From a checkpoint of a small transformer trained on Wikipedia.
Architecture: rotary positions, no biases in attention or MLP, untied embeddings, normalized queries and keys, capped logits.
Training: 93M tokens, 5706 steps.
Each number is 128 + 24 x the weight over its row's rms, rounded and kept within 0 to 255. Layers, rows and columns count from 0. Numbers have three digits each. The size before them is the row's rms in percent of the matrix's.

# layer 5 MLP down (transposed), 256x128, rms 0.311, rows 11-117, columns 0-63
114:108147144131113125097129159105118108117131145142127134118182091143141124134160165078113103180099121085147181108146127145111110118102155102169165141134141131107144129110118079114180096136143172
106:139096135128105099107159130125134139094122111151121117173073119118109152121065091139090090110152144101161175110157080166165132105164164127133129141096112142113165166128131073178150128107099100
101:113135117149150151130112158133093142166170126129114118107113138118142108104116090156142136130120133102145170138158125085098192101085121111113123122101140117105120118105140098109104155140141112
115:102135110131172157148071100133136134107120101137110106122110121138142156116075092124139117151122112157128098114154147132109148093128146100130156116126108106107168141162197112174120109128117125
096:137119114127116112146158117161150120148116141150201096142162119123138090110153136110129107156139144103145125138136084126156116128127109128132130121108127174126126117109096119103138077162104140
111:143125125099148095088149130121108181121108114106108169143117136127104138136150106179089173082142147146161170087120129151072142118122106132144108126108109103127111169123164094151134108131186090
105:111143125138118119128124123118143113056092189144139114094103146113096147123121124150144123121116154106119096114133142146139113155141114111135103111140125117155116124124113105163104106150121175
077:096145102131114099123107150145130138123159164131148158147139119118099105181137121079118121087153126116114138139159131124077109122085128100123160087146133141154129109130116147147109118110155110
101:118141125105107112118117151080104123138132139118131127117164150072162088111154143139137147160168128139108149173121065125146145107147130145137177116111143120143131123151130115102153087150133124
104:159095132120073130123121139121092140103127085130131138162150174087143074146170161129128089141155115139100173108159108092168094132116128119127084080155116130142092141129124079145157125136158133
094:116171119127096150128146091140101150110101052136145125134091132161133133059144102150127102122152124189135113125139105123113102078117123118121136132150099079154089110077137124096122117157129110
090:145154142166163088099108140157150152130097144104108087108158079118139140133136173122089129089118106115141129112142111123103101159106102118153104155156125152147128119113111138100181114126142104
101:107145105099113087142134147121148099114109112132150158136122098074154116157114109154129145106105118141119138141163123135126158107094131122097177138131112119152142073102158103139097082094134082
106:150142166106138148132096125146136130135131139185161077147121099145139093134069141119139154096121098166133119136122067130126124131131112147125089122103072125141139144180124174147135086110123139
116:077138106133087126116153137167141135123117097140153125097121111137125124118080149113093121136139114101161141081174133114146138142114077112128123105111145178135147092085120128157103149112117126
098:134195170148071108097147156094117110118146105120142149132138139100162152138108150162095096088126117116124139181139104140134145149114144109138097136151148138117113101096126126136187126128120160
108:131146114150106148131153156135124098108103113126127126123114091131074135141119085104110090099094159142092107137089131095122091151100087168135123130117089094096155132187138143131102092114148118
096:132164177133130149095115142130145142100138103139113149118097121132135161119124114167176145154111151106138113099106125129122093129128166149076166139099093149125100115148113136115157093121154110
091:131125132106170142133116115150105088157128072134080129078145114160143093156126054140168153165144148117100136120117109106077074121106126147152142129136106117134096116144098121127115143139126103
107:084193127108129128120099172108105132100117105129140127099116111131179169123102086139126092143128108147147138110131101083087128122129119129132131091151127151153151123118149155105046184123144141
094:109151168107127115118100128109090076164105127123105115111142088098125148139149115156155141111129134107110145162095146134113128066145156142143128153127101117145174149172110158155099107188146117
088:152157163136122137136111108148091125164130166152132144134140126105129137095109125161123097136091158129177112106106126153142130102128116122132147126146084150108109146073170117089138123111175130
099:074156142136115145130136116135169085102144144170140117150134082131111171122127103113159110086126113126117163158119095090112110144118129124140158160142116125125180120157069164112084092118130158
099:156094122128121123151136111132122115139181132107154112135094109126140135143127120147100159162124102152115161156156156109093158076129148145148155123121145113113103147177133148132140105087143095
090:145114117157139145092140088128092085170104099177151106156113134132145128111144136142139111114156106113081116159092144189112137085127156139123110160154087128089170132123117141174152104120128132
109:111166142142131118136111132153137079145128101086118098143147157138127120083078117133117154104134154123140139172113127110174184122095137119116141100114145099150128183139112126130123121112127076
092:155137165117136134182077115167129115159082106169119102120135118140122107144139116173108135171139079144111145124145111100103175118137116110144134098112105114148124130151149110154166086127133097
100:148119083141135082128126143127157125147144138159136141152146119113106171141165114138125169156160154106101134131165144140112151156163166124123180130111132124144195142136126118124131121127127086
107:193125145123114103136112117104116119119110105116122169128186150120121139148102097116164122142193146125130108144124096141169097096153119135128144136152137085097109134096166107134121138094136152
097:110130104143089122123094115103132114125126137111145130096152156125150095128113156164133115149157140110175099134098113201128150121172116137117113120123148093164142118149114127137112144108105083
123:114094127124171136134128130118149128110078132163148087160148188136125126152100149132181138141146097123103151168097145140129153092139128137125114146149092149132161165095103139161166123170113104
088:151144140138150130150150090139063157161112144133105146143116088131116174112169142148118133174132083143111123074118154100109129118100162143122135113133114147079121169132143121122129156123096144
102:153121128074167146137140111195125155134117106125081105124114108131118139079140106123079126151107137131120137087108118136109076127154124194108143147146169080095091146147116128104121135093120128
095:068113142118120157136108127095132142139097128130131092123144079174108104097111142147142091131106122104136135115142121170116132099117095138117125084106101157147120119169120132111099132115096116
122:107095102130101095134142126138187155156092103180132132127122151104125183145090119129139154114115115147078108138162085122110116139138157122076131148140119122089128122119143132152167089146133104
092:097132133120144165115104122178090122123113154170113093130162178103135135119120129133151100123165124114133115091168100147134100132096100108145147103168136128101131108119117117104082136108135134
097:132108179188125107108091136103126120153162101132130149115116157131199109155098109124151132081107153158151129102138125170120125152125120169097128146094163107133114089125132126139138143099155136
096:150082108108112178166117094128130104129126122130124101125125142153105120130102170105132121162162158128118145183155146151146112133148176078117102134106112075110149128112130110160141123151090097
096:145153123113114155151103164136152102148157136101115120128121109147099100133122137080121161134136117140091130111122132155127109139087206147113138144157117086142120133116125094144127140156152192
085:158125157079114088109083066115122117126105147132126137137134138155176158146144109135109127144170098137113143159119124139118094089143106146126094115094110125147135108108143114157156091126100128
114:121117137098126142123100167103142079167121125154140175148127150167060096149164107158170128143120138127138141161144149122105110144154110102099155146094126140120122097128114144193152104120108094
110:115146139136084098074111115146139136132147146102100103123152162115104109121123102143121155114146110085105154119151093144113153127144128128163112137140108094152135100125104131091108116164134136
101:136099142071147107125072140134118106156137108138126173095149156129096120158104133148129137184141127120179161128110119128138140135169143126123187120120112111147104139125160146162135137141105074
093:177122162133160103099155089124100143125117091153140133122118144135126135103100142190105121131102119127091152134119113150075126141122136133120123135138156167139188140091140158143132094116092174
116:141103139143156118130141105128174146115138146068135156142113147144130140115108153121138099089095145122119127177150133143140199121130117133081093120117172146133158120110139133132097144138122143
089:143126131144124047129098141126103139137086084172138121143124111114134109102154141139117146148158109151122142135171164131114156149122129122114100098129168148115131152157172149182137130137110112
116:086101089096077131157138172116157066132160166100107153115140123105114121115105118123078119163157074087113171144135131110140159119101150158141155152094095116118120115094160103106136096121135126
101:161098176157137103086111100113103105162084111146211120151127094133107066107138143162104120120132120135092128136122108119134115104148164145134097113144156139151155157145179166152145142107114133
111:095148117138173127178120091141114124182165142122176103091129118100121096117132089142117157133112110137103148147117152134045151143145108128110158120167132083120142106094148164123158062146097149
093:139138142147130125105131111159091171190158094106117154140144131147120128145120106103079152125131122150097128124132144112098127109135121150084142116124098129117146154155101126107146137096167136
109:121116145085159082150089128120166103139121196124124122179132120133141159185136119106113103112128143125140136106125093149127136130159115163136122118122143090132135135135108137178126144145141145
105:114123147068124167150132100142096095150151156148096167148139135097110113136133174164112155111101110111119159153123130141123129138108098166150162147113147130113161110140115086118129115111136137
081:146145126091157146111106131103125074121148097133123124158163116094150129161125128152175150136127095121115087099125172133143142148105143135120158137160129159110122136144123110101107164100150159
101:127170133079132136124157093103105146159144115167084073073123137106161157091149108115149079168108133148076143134151151119112116160110110108128143125112117125113146087112173097090137135079193142
112:150113127146159099134121053147139101110167163111153148133104124139124141130128079147132123146130166112213152140089124138154153124154160118160093134144132102097144120158101160125120177141141140
106:103146121111172124096110111141183160121111175143117137153123151136085124138096186083145135079117116116147097111131099179106160118141086105096110098160154113119157093126126105105124147156152137
093:162120158099143137128126104131127117133075124139100125113147142148149121093127123134117102152161129126104082135124122143106155156072128124144137139183089131108148098136144145141081135137158101
103:159123181134143111124161119138130128124125154111148113143138097104155180083099121127074134112147164137110150124099114165158159153122129103134142089107119142178155144104122134166159140114161079
098:116113175139104155099089150111140123136102154153151132138097104172113097141139163132182126117134116133145117126110119155113086131125108125140131132126157099139122102131126090135103121096158140
070:133124106146127148136088116124101153163135121144156171177077142117138106097119123117099102116106117121142165114140154135125157112150109142114107144168133137106121092154096140093174112111117160
092:103152155150135119121132115098096131130082104128122132106101099157141120107163166115136111132112098137134070115104155152080084116149092092138119136153102203137149159133127135129150075106123161
096:118143150147132157118154111093109148142127146143140074137114117122140148132081139155106142172146146139140135133163136097110140143128127109107159104117112079145129129149114114163135091128118097
101:061114154129135139153158122093127106142111127135150119070147158138103134141131133136126112156178115137133153142111153102141142132128060150122089140132090106134099131160165110134118105116131143
085:129114134177098150124123152143117094155127122164132165112150138125147116127100122146105116143173130135123108121146086166130129120126103115159088119162152135106164169099200148095163145132139133
101:124112127122092155129122105121101109083140126160130100094148120157108143132148126107133180160115144159100153116125146153119103169106144115149163115117157092136120030095145071104132129107098118
099:124133131160143098126131133112134145117092157144142129137100126143136133108129163072130101116126153161148121136074106137138110156145105137132152121144154084120138096131124135111120138139144167
108:094176107101142166122103132129094104123116112104124109086123133129107106134144181136110118131145109127135069106152153119139094099135104106132135078143155124150142133154117110125128080100131138
095:135113152057130107121172119125121127119141132125132090180140159080165136110087105081118123132095100150139171154134075112145136126128119142152154149137129090153104141153102111130146117116148147
092:100113139131135072136148142171139109140150093124132092137182116111167154110103108132148096135121105126125135163107125149110152160103117155107182128121155152107119116151126170129142120126127129
091:140126110129126115165116102125156166150140120150127162139089109158153144114121132138139109147105095136170130065124134092112153136127130120164112141158146092110106130146111123147103139157114082
095:102136147170118138098126134098163179153107155068113142108068130149185094195144123123106137086119130117126121174105133108150080154130126093155111081114118121099161181135143129166102125123155127
098:133079117135150151145108170140123094104132096135115112128105107120127127120171162117116103153147145092118168104175139148136137114070105154124107102115122097120130130110124101119132106137124149
093:125129093142120131116175111131157141110146182138143120133139168123148146108149131158149124117126162095132086136117156152153120160089121126107096180140116141156161111087158130131129131147103166
118:106111124077153103156123152098140137159188126100113114124156134134141144145101135100111121112116130136118108128116112097172073161121119125128136148104134175160133120129134116144136149103113158
090:135098113124153135172167144151136086129135115135121111159137105129118122131127138127169140136151146131119135154136131135129135119107129098141164123129125128082164102103088113112103110126131097
099:127155131129132100117079132150138117066131128137128101115125149134145160115148148137097122141140105083123131053171125129169117090146169154128150142146136183147127107158132136099134138095146117
098:129115139063139201157136162148110169131156105126147105081132131136116137123093160101106108093164141096107157106118170194133106129139137103138129122135124155140107111117097119126119157146106111
091:143143145157110109115102114132097093148139082143154124111137140117164151082164157146150118180120117099099140151110147099127102133100103132123113147097140126176155140135120109108130098090120100
095:092147126101109150136096140098171127123073112158155077133139147121139126127132112168112137109158080137146169088121095097128104129096119143137136097128097095131112138122113135122110155158146094
094:116100120118129144164114156074088123109113142131156100142129147111124142133119140112130144139123132095108159138104090173146134131118109148122152131119183065130110126113130102120107087152112155
092:139117132143088121128127108122134116148157080162114107118144145138130074118133122147118104168124100119136095125156109102115135092127084189120091163081124145152133161111117139086144126149111139
103:124162089088120138142122142168142141126132152094130149119137115103125149149103190122111141154142134114124080125148114126138150084125145171093113141130110136145120104132154158095094139110133137
108:145126130109140136140100108128111126173132131158155139116110138122118134134108149138104161136150150115118126131122135116148161130145101109131112104148177130133114099104105116108155112112099159
087:152150116095165107118098146166131126115130171173121117159115129138129108115101083129140119150082112159087146128181105154095116117130117150095114168121105132121168113107141148091147114132108131
107:155165160128131098150120086131134116082152180154141132148119131153106107161097130129106106099124119122117148127103161195152106135137090146117114150123111122168164115108127132167133127150123123
102:137057121093114156156114112131134156113144189085122174139148118150074102111161079178121144145143141132114108126114136150126105144158155128120147125101135107126128137145093126142065166133149097
093:095103096149131092114147168118123108158158114133149143127156137038148079157134151136118123142123116100111128136122151162123111135154136131146112133148119136120118108129141163105136168123102111
093:110133112098138150128080167153116122140104118129139144122138133116113129153154114145114102153151132123100167120147129124135127077151103124131147123127104126141109130090140100113160129146112109
094:091084176134113148159158150126143142098107134114144122116112126123117133138098146116116121134096152117149147084123113115131116138127187140130146119129127167126111143127086135127123115120134203
096:133147095121120140157116179123115165158151170157108116123146118128126151115134148101136117112138129130103100105105115107131145137145084106100155111142120129122119080117122106125145127122105097
088:100135109074127123116082099114139098089105156137119127171144126079103090142181134153093140133113122115074164157161112160102100124122134162150137114121122095148152136117117163113151115106148126
113:111115141165147122112139127168162104122138117125162133164079101122092102104140100130118131168139125091115095152125143067140087102159145174131123130106141100097148157122166145117131126079072112
102:128109119081129135117136144121154139141156139128090141096165109110148130098092121087147145150124121118107105180121072118124135127148151125147121113119141119138099136169078156112094155119135110
102:117120127134099135064137136173138104100161143150155166076113154114127097116126125144150082140064096128107133158147171087120128123111182126114152144098135122094153110106161121102128115144147150
098:141091129099131143102187099094149151135114119118155075105112099079119134124120162172138154155134148110174118119135139108162165139172129193129110149112131118124135156141111171100113159156140120
104:155129124098103149104096148094123103116072117121127165129110121128113099144123112100107124125116084164123151156105120096116119185145154168124137150112178112103135112142085120132125165105125160
097:181155110144119135114190129096150116141095129152151129093096074115126102134152131107152137117149158141132152144080169133118108138099155116140106116140162163109176170156138116128139163051115138
091:132138156177145160129149147164133115094155144103138099110140103097128171160111115152122101120124161138147114104098145104154111139092121115090139106142134101106137137160123133137103103139158138
100:150125159127158115106124130101108160147105144142151132167113186075167102123132122163154124165132100120130115120142122140146143100105163163109173123105117112124192131092170172128110111152132147
105:149116131120130115152139120172142106118115138092113134135135181143105159133114110145140152145095118136140090122119116119155118138141166146109124094145188129158138131162136156105138137115101131
113:144160146188139127174177114156109156105120113117162159160092106144153129106134119113130173082102188142104122132093166117139110112129120149118128095118147098133120135154118151132126136092139116
104:147127137157067146127146129124110117083125095110146134126163147152122089135109157134123148167110133131178119116121129101174115123138135150195115148073160140122139145132123131160093139122129144
084:138136089161153135135113084127148115165135106154129106118149123083102108119099151145130155136132091120136114129159108099128088118131125119130159129127145124108172116077150099134130093106130094
095:161100129109153065095113155159145139120145149154149103134101131125114191109168126141122140124122152154136105145137101155128121107159075138119102099149165143101121134166099156098100153157114125
100:110178124084117127130147147161143161132125107126118126134128109112126091119140110106128110142116114130149147123172115096106094134119105168145167108142102071122137132140160119090090125095170117
093:108128113109130180185130131105171104131071165109134110067117156109108147119097154132140127130149133125119118112139124160151125131147132087154122133122150129126130092121147136129083138154094107
094:123082130119152113133120152132117088115146147108093134150173117129117166126163111119116075117129131152117111105116125123065103123159147122097159113110164112129147105102135164098132076118103163
# layer 5 MLP up, 256x128, rms 0.288, rows 12-118, columns 0-63
107:135144152094106098138091149121106143147060157143125112132140149104119104116080158137127113131142122128128155151179103120148176173132203148118107116101116103135078082106119134136101135134128085
104:113151110123127139097126118114120144145134130136145106147120157158136136150116083131095093121117133114123122104147125148133107165138105122102060148163093121114161123072148127114103166144154125
108:123139092153157138145158149124136118172178100110156088152135126139153153114122130102148120118077160091129163132100082105130108134122097123122143137160166104160133117174111109084139139116143133
093:154116089105097133104125176079147113111148090133139067120126111118135141163111178123135140135139172101136124111114137061118092119118153155137104090145117128125132122127118159150147132135177164
106:130116144183085127181133087138141153104143144143070151129113136125152165144126161113110134102134125137124133080097125116180101158133117120143161129167115151122134167102125102143147111137106087
103:104143113106149110094144111151102098132119071132124138124131150115137153127110101116133090106114145093125168116108133094170093118082121114121176137172096137148147090109118076095179151135153146
096:121130108088171149122130120113140114115105114156107128152121075165121124113091166127117136137116154148109115142119130124142167164161124162155121179102140123114102138126137089134088143114183113
110:130158137144155118118124138114081123131110142112134056145104145150168139130122132133107116152124147139093116129082130118085141142161120154165135129116149088140110114146097093108151103125170141
106:128129138165101151166134133164154138111139117141149130140125185141102123107125120087142132116140144117130148129153152120138140073146161150083104125105140117171113109091126106118136130115154154
098:157183167124136147120146151161165114107093139120135128098136131188131071125113146112102123132108112167163136147100085125122160158159117144108090104137132148161104103100158126108124139105088117
093:116104109152134141133122117093120129111118098137120126134131088128124117136159121122127088122161134085151101102098079135148103134107098131143164117139131133145117154091109126114153185132137126
097:116137141135089167142104173133103143142150152077112109124162115131163123096118130108097146127180148103104108175117160130110140131141134123106104140101155140098105127174153134137115161113129095
099:151177069116124167116116128108109120131098139132134154120108120137125105167120160120111118097112146139121094142137150141155115109144152148144127121104147136140104131107089089118103109138106095
108:121156096122145155157166133132157133119148165101137104095106115178150174152157119131078123112105138108111136122126103160147131132142129091118134098075132114116116141097156124106143145131111121
099:081104184137085119116155096170106119136126179125102147090142188156114128121137151114136128173113108110168130124130094142141113111122119136090159143127131112113121144120145084117135138118140128
109:156110145126111122129134131127119068132127149123143115098138119092140159136122135149109122128086149119129121127177124126126097136142108143092116093092092115153136139178096140145097127133175097
097:132163155155139142092179174109127111137144134163159124144151101149124136129134139090132149120117120102122083117158158131115082128108180111118179082115108165133160140135123101139155141105128103
098:121131114094160146073123133149141080186154119125151120113124143074166125155138148112117076093119150113141183116162112133109125150094123132168099154130131147144106132130101104121161099112145145
103:118139104134075122154132138112102155135137164150072108181127120078119122108141156126137125115076142164161134178142123167158123109104104121127158114096083102146135114134132111112149123126162132
093:104133100111153113153135105137132173107153120162127138143172117110141172119137152096117090169137155120113094187077159104144119161163129104158132098142129094153133095070128159105111140147164105
096:153071134115092122150123148107135131140124108118129099133153137126124123117164099137152096107092117145144098132113077144146124129097136130144105120184142154117134096122114116108157121149186134
099:125114156110105161157153125110163138110096082166150086144109144087132143106103062094152116112108175127128154172151110091126116157114127090113144136138126123128121105148131077138130132088121100
098:128105142095138142116128126160143136130099133134158158143105129103118106113143131139093158092147184082144138140162123125129109171127140127134106138129123107139155129187131116136122157130119118
092:142114093131118165121147135172164105129140147136137082132134118106140140132094119145139146136148091160128093080079101151123177185132138127125114149153088106121142142158091117154114114128135166
101:140086124174099141149146133119128112118130108141151172131106131145190130125168119092121144122108130146125133153166129121182126115132079101090146101107069136093110125161154156123124160132158098
101:112118177121114110125157133124133140140066164165149144116139106104151106118137097120151092111127134138164134122125160136139153144091116133087126105169123096095126150155091089117145141101124142
095:170124115160129073096130132122133150128157144116119171118145141139115173162139095069153124106144160110152145153117107120147112141113107102124097103116137162126164143122102102167145097121117119
102:115132115109151126084120111054158152124117120135074150134144108105124132111113106116139152158151117101150142140137148168118134126142168077122155152130148123135146092158112088136150138094161157
104:164139167103103178124180130132084132096143129156084085108096126133154115139119077090155107159164118115112126117119139101125138142123106152114135136128104130173090109113088107113142122129151100
103:139150141109091160122153095185135144117115145132128130107148146180115117132123159118143189127157156131122090136129099148120161199145156156121114139205113151150142144127156111113126144128117129
092:121141164171134130133162123088088137152131099112080140141126147164153151106116161125158129125035134074123132151126087128113128141110105148100110096112128154170122103117110157147156156170134162
103:138105100133098129099138140151110132161127124109117122146127120118167131081145139118155148122131132105117110079139126107130122135109100102124129111121122108155172109096133142154139145109155152
097:142145127136106127158118116127140097116103177121132104150128118140154132117092116134101100133128136076183142139113157145126119109146131148124144093102143098159107121102138152108075159121150136
103:135126148118168108164121166138128145085144148093138130085160099105154133129101099120149117111155125095106125114111124114116123137108110103132164125116104130109138082096130120117144151105102127
105:095107193080114137137168129158137146104097156102159070146141139144134148155130143164128151147118139128138146175147098134145128144149127148111133155122085112150141122107059111129134150189121126
097:116155135146131107105119129131139115069155078118106157080179132184126162118156111143108107100115149147166084156071112092137115168109111106158113129136133083114142097154124089073108107145127132
095:108125097116111160117149119134122147129062140141104141109090161156170138124139083084126108137136168123151117125137130161129103114090127159099104169085124119112139101142158093100119107139131127
103:106115134168158146134087110168134093126161126132150121157108163119098122153143147155143150118123106114135168126091150138098128119140148153122123123073119106146128102149127135095116149130125143
101:151150147107186171116111142099098090146142088117138114151088074118129148105148123148146116146108156105107102157138113138144079157108169102108152182122116166136109125136117135134163114113115097
098:123170096142147152111121120112128139165131166156124143131091123113101143174113086121148108124126116114131094148126115105129128154127108101117178121140102181125101133146090097129146126134138087
103:159129105128129140128087119131140083114150145114117141176112144143202146080076106090113119099109093120080093131171110133122136158130118177124131147122112132141121134174123096124125108096166105
103:139121141152146138129125148102119096134100122052107098133113144106118111141154093152147111138130169138148153149121138096142111149125117130173199094118104103132112128148136141126086131157155112
101:154149131116098078123109144102172073119140118164131099134132121137120132117127104116130107160115181106128095146122171127101139137158108150096149121108129100133078119140123135135116120106144099
108:123173136137156132151145168098149172098155151119183114188131105148144120131085104126120104177135086142114151141150129141110146159133141094093103137147108145116086107129143124127133134174092084
103:112091163094125122141129179133124155151147129170098176136149161125096143120174080161181109113106130106100128121107077144148121134134119126084143106125128115119120098072152129120137123137131103
104:145092106125116139111138149130131082121132133170102129075082155137119131157100123097119155087133132109158130096121160116148130106139120110159092133143072124116150114156158119141144077164155091
103:131154093145157156095118198099134172111099140164093073133178117130154134157118140144118168120107153112118130144132136155133099166149112141139115157112121126121082075149143093143170123124147130
108:136129136132126132164125124091150096118122181079145115147088117163128108117132119093153160114122135121139136123144101157109123105161110174140128156171135160130138134126081105111103143129061087
093:092150105150136151140115180133130160135138139133145139139116144152170155175089122132124141149150131112105128114117141115129120112139103113160153123119143150114141142116112142117145106177086117
107:119147139124186128157109109127103133080122124136124109163159087127172155123167135055158147120099142092135120121145109151118113137124127129095152093122174118155112117127130156129163149153129111
101:132152122157103109140120141141144091128115197142125156132162148131141149110143096144133103113114142190117123118125136131111088112131153081140137073171144119114103093087153124133118113110152115
100:137106121067141131143112134117133141117108168123149108133124135108144104115137176116108089125117123122122099104140123114152080157135163111148139130127129138142071121130132150107146138113149116
104:132115108086097120126136116139088122120100192115159102081107078102163104150118100110103095120116121136068112135128113110150141115124124119171094135101123168125125130144112122110129157134186088
104:144128146159131146182109129139124126125101187131109151147105128118159142072101143100116112109135163086152112140161160133132138123142144092143099170118129130123148115115140090131138116126159152
102:109109148118099152140143121092119129160137111173172141105130113160160128135103147101120133133203110113123161159111133170119132097160155099135152130164208120121089139141151128146093090110135141
091:120102136111118121117143131122064160129179096125125112095150120153104105117150125100099173128086149109123152101138094129136159129114132148145129100134149166136119112114137127141120140149125141
102:140132092155142147091122131125146148115092170103183089117120114140168114110115129117095152129129104144134137103120157142148133119154125099123134129090155157166103113118117147132116126100145151
106:108147078151105106095155130142127152182147104117157153081132137122124119112173116085106157164126122135134119103085089112147123164133100154093163102141156104105140123123118125105140107144111126
090:115167120109156135119087138179151101132145119135137103105137120140108165146184126109091125114105118113114136125093126109150144170131122152090162121106143098138087099122157091124136162135146136
097:161144156140148112168112154191104103133169140124138128124142133131121180074106126154142125098115141144135123110125096112143145130139076137069156136100129113097100092125141165156123128093150118
103:149153119141140152145090125141118105107148123166136122155125135119160136083079142158113101126091145139106100099123117154166137131175141063114125069118105171118183122151113156188102145117123135
099:152167120162117089157152164134143119156169115114111119121151117113141165163153139130114120124147111111175128111157122120087136113125110102118140153183195148134111132143169083148161150132136163
080:172116162125133133128122129135160107121139113139103113121120103148160132110135140122099132130108149107145141136160119147134167135133148135134105126108138160167163080154196139143128141147091099
094:128149126146125119105164089113103117134130123099154097115142142140118140125143132118171126080104113119147065119129130079152143174153157079075116120126147187069105156115136146112159158105154121
102:125128137156127094092097150115092130111088147135110103144078146165152148103127187101130128130169151101165160099148123144125150120143145133132140112099109114137164118101125114132142176142141153
108:139106129171109148125113137091117126111113133106124108119093140129147087152106146109084126141132158143155126147130153087092117136140195100112135102088157082111084074120141091167108128135154150
095:078114134126134141148155131098101150137121142123179130131102137144081127115115074161131105146128138124143130177155112066143148144142142143100137159174094149107105125093151132149106120170133152
102:136099134113172085094160077160138154111150113107178151128106148096139175158133136089102150133124100146117084119136132137144123152143114124126123151088107125131142127151091138134116112121137105
098:118129118114182124097166157108152148134099111089122168151103153120137175150135114053099174102134099116149153107133123116146130127151145122132127177149132115093086143099144107139110095154116179
094:140119090148118120137149155119102165120160153141137136211168111154155133095125134070126097131140159138122125097151124131092123122168092097153149101126129123158108137132116071105148159107136135
096:154107147099167082140123160095119126122107101089095132153134158102170204142138162119180116139117128176116112158099095125161105148122119116116140159161101116166143132115144159125160106118131106
094:136138124151166110130129169092077158102144164124150170126130069143137149123111147090109098178115099129127163090121104132137132151113105118125158118099098182143076144210162124132138102158118152
106:143129140134119080109163162093112116129129121122111122145145174125179142160125170098102082103175155104161122167125141108126136170113147110122143125141114093130160129088145081105138136146093164
102:121154142115161117162074153123097118136132121102151116126096173125122149112149158101092113130112139111141174111120111108109125103160089107071127167128136123148128108138146108097178071111140144
109:159123120122140162127159123131144122122086130108158132158061185143138099116138102174115131106101149104130105102076128096158108139127106067092154135145116158110129114147164092111151081136083158
095:133149139139100182093146092142101173122116115141135132118104086125126181105103101163084107168169103107116166151123115130136137167137110106150092121080103148202106114112124119143165150127104148
093:158115152133123121103098109113106128121135155132129086093132144133130094122101134113146113069113109104095109126172111120080148134143125088115156133085123166148157143119096130069161142091160105
097:159153115142162160155164148111137134099143129121114123137131146104158149127084159100119121094126110125143146129125137120111102106130112118152106126122150151141075124136083075145114112132132121
093:121102148152147130117126097082107103109120097095143129077122121115125102113116170139140120130074146151092110116124097106172135148124166153104167113117128113179101148100152142126152160167148113
091:088138166160134153126113144124103134123149159090111086095194132120168145128104126149136142143124132081147109173121108121124116142125125119174130107122130108094105140173116082102144146143142121
100:123151109101135123133175175114152133125177134137114123123090137121146145106098151088092137110147083140155109121110128111126145121142101129102159118126144134143152140141114130139126117147139074
095:187111147112128141180130151130080148147117146142098133125149115126149113134109164115124062139118122123128131116110125130120109122118161111141142124114143144118104079112178125117155123130123124
102:127167131117135108109154178087151092123164109118125122170125151142105130153123133137132105148109125079088136128135057106105135166099146111126091136116109151144063097143137119143129112159157141
097:126111148127138155117134149167147148175148105120137137145149109165148155125112123153127131122165141112098146165138142102132130175116147138082145146091149134132107133141130077128162145167098136
105:117140177167116143169139153091104156107146117161172141141156137133119134131167123128155139127076081146130161143128154146139117134155148117131101118129101138131110111157149110140078147108107111
098:139116129122149183115098101169141098111094170145123120141106164095136081139122098132118117145124123148098083124145137092123118127124133164130151139132130180148112110149116107113121177154150104
103:146107155097128140160150157179125109091181104108110113157130111137134140077142168126127133144165128123116133107136145135112145113108107124135128134123147130098147141135085152188115119148108185
106:114097122096087116108131079110142142121124083111151127153144114110107152141146124118142145126110113129129124076155159108089105123122143165088147162124162123061138125177107089149116123119101101
099:149099113133125097144121092117117149122104108086146136105086136151141117122134090119117178102140132126114045110107167146136168119139119133128134107090130131112108094116100122138125142155093123
098:118118126151162137110130149085085165150132133087111087110095114157109117122103124046119144127093136114103060117138151123118115136148091174127124137156136162125118186108108148134121120117120101
105:141134138100126121123143155100087095128132121114142117122150127136106144130127175163120123129140104100139091103136140097090123121106144168120114190158083129120090140140124158108138116145120135
102:156187129121125144092142113121109130120114123148146114124125122126126104145107132077100110136098142135153123113133154141175124167166154152102088107117156114114143143110129092107124127114166120
102:099137129111166113114135076133129121110131093121109145123118113164122167158129162125084163143137148069135118130116096118148151129116093108170161122160155144151157129124116097116121162113075127
099:082131135142090158097165159142108171039073121134139116138163143135108150114127130159102133126114144129125146095094085142169138124171172121103110126118122142119132145115109118095102128104117162
099:143122121124107169116159129133132123128115114128115098082094153118191148139140122094133097194140141124121165139106171133082130122137118108090149140092133099117139110143117108068116133101127120
097:133107124134136112085132123170172108123120130144129137151115118100164157120134098148171140123137131071120086151118122091097094136114107124097091126109099162096113137156092107110142123124122161
095:072151118140124172153103138153135101089137087158147125102117126144148137169120127124101125106116113117178124135101147141154132087110147078130101132099117134116125166127138125153107112120128099
097:138135179125123087103131086146119133110144068117152142118131122129156138131116129111146089118120121082186128157143120117138205178145202153112111146120135071155115170127121135129121129135143138
106:154137122112148112147093112162139122099089166127135102100155115122138155119145133114133121155131130139140182137129113096119185146133097131128164114111132181116147106116101115102129090105163072
109:150137149104107158136119162098122172139078113129143133069143108113081088105084122133115165145148143075120126128122132097166162136111150115123150133110166141150084081110147126104134123119126132
103:081148118103127157131124104145137124134160148079134164068116101067101113106152121093145109115087101125134108119104114145117147128119083138105155137100131128162136126133116090138161194144143137
094:157082139102169095110147143093116118106097129151103127130121141121160163116158162140106099144102115119158081133112120150138136163137089172111095147161132120125115134115082073118137097113116119
097:129130131130135104106118111121133104139146118122138106119102123122153175124119095126118116096122153134148076168168156151140112131130152088123136148143114086122156150148104086149111122119157132
101:150140094141112123145154141135170142154138127143097136080101113131155097143146183112136098149139148152101110128098123138153132120111107154147116138129106115114123124124100154138093179127160124
102:135158151119127095121135086084129127105114156153130158143150106120115093108124144144122116104089164098156133099135134125113147130137153129126111087096147118120121090105113131129162137109115142
095:158126105111146135133108158100156081137126106141161133116127136115121170107110119126085109118136097131169166170119141171099149169085133137114130134099153131143134095113130145128134134155092154
102:111137156108115133157086084126104104140118165161124135104134104126110160081152121133104145142110072116136118137126152163104106119135131139167131124162100148110091140145181159129134079158124133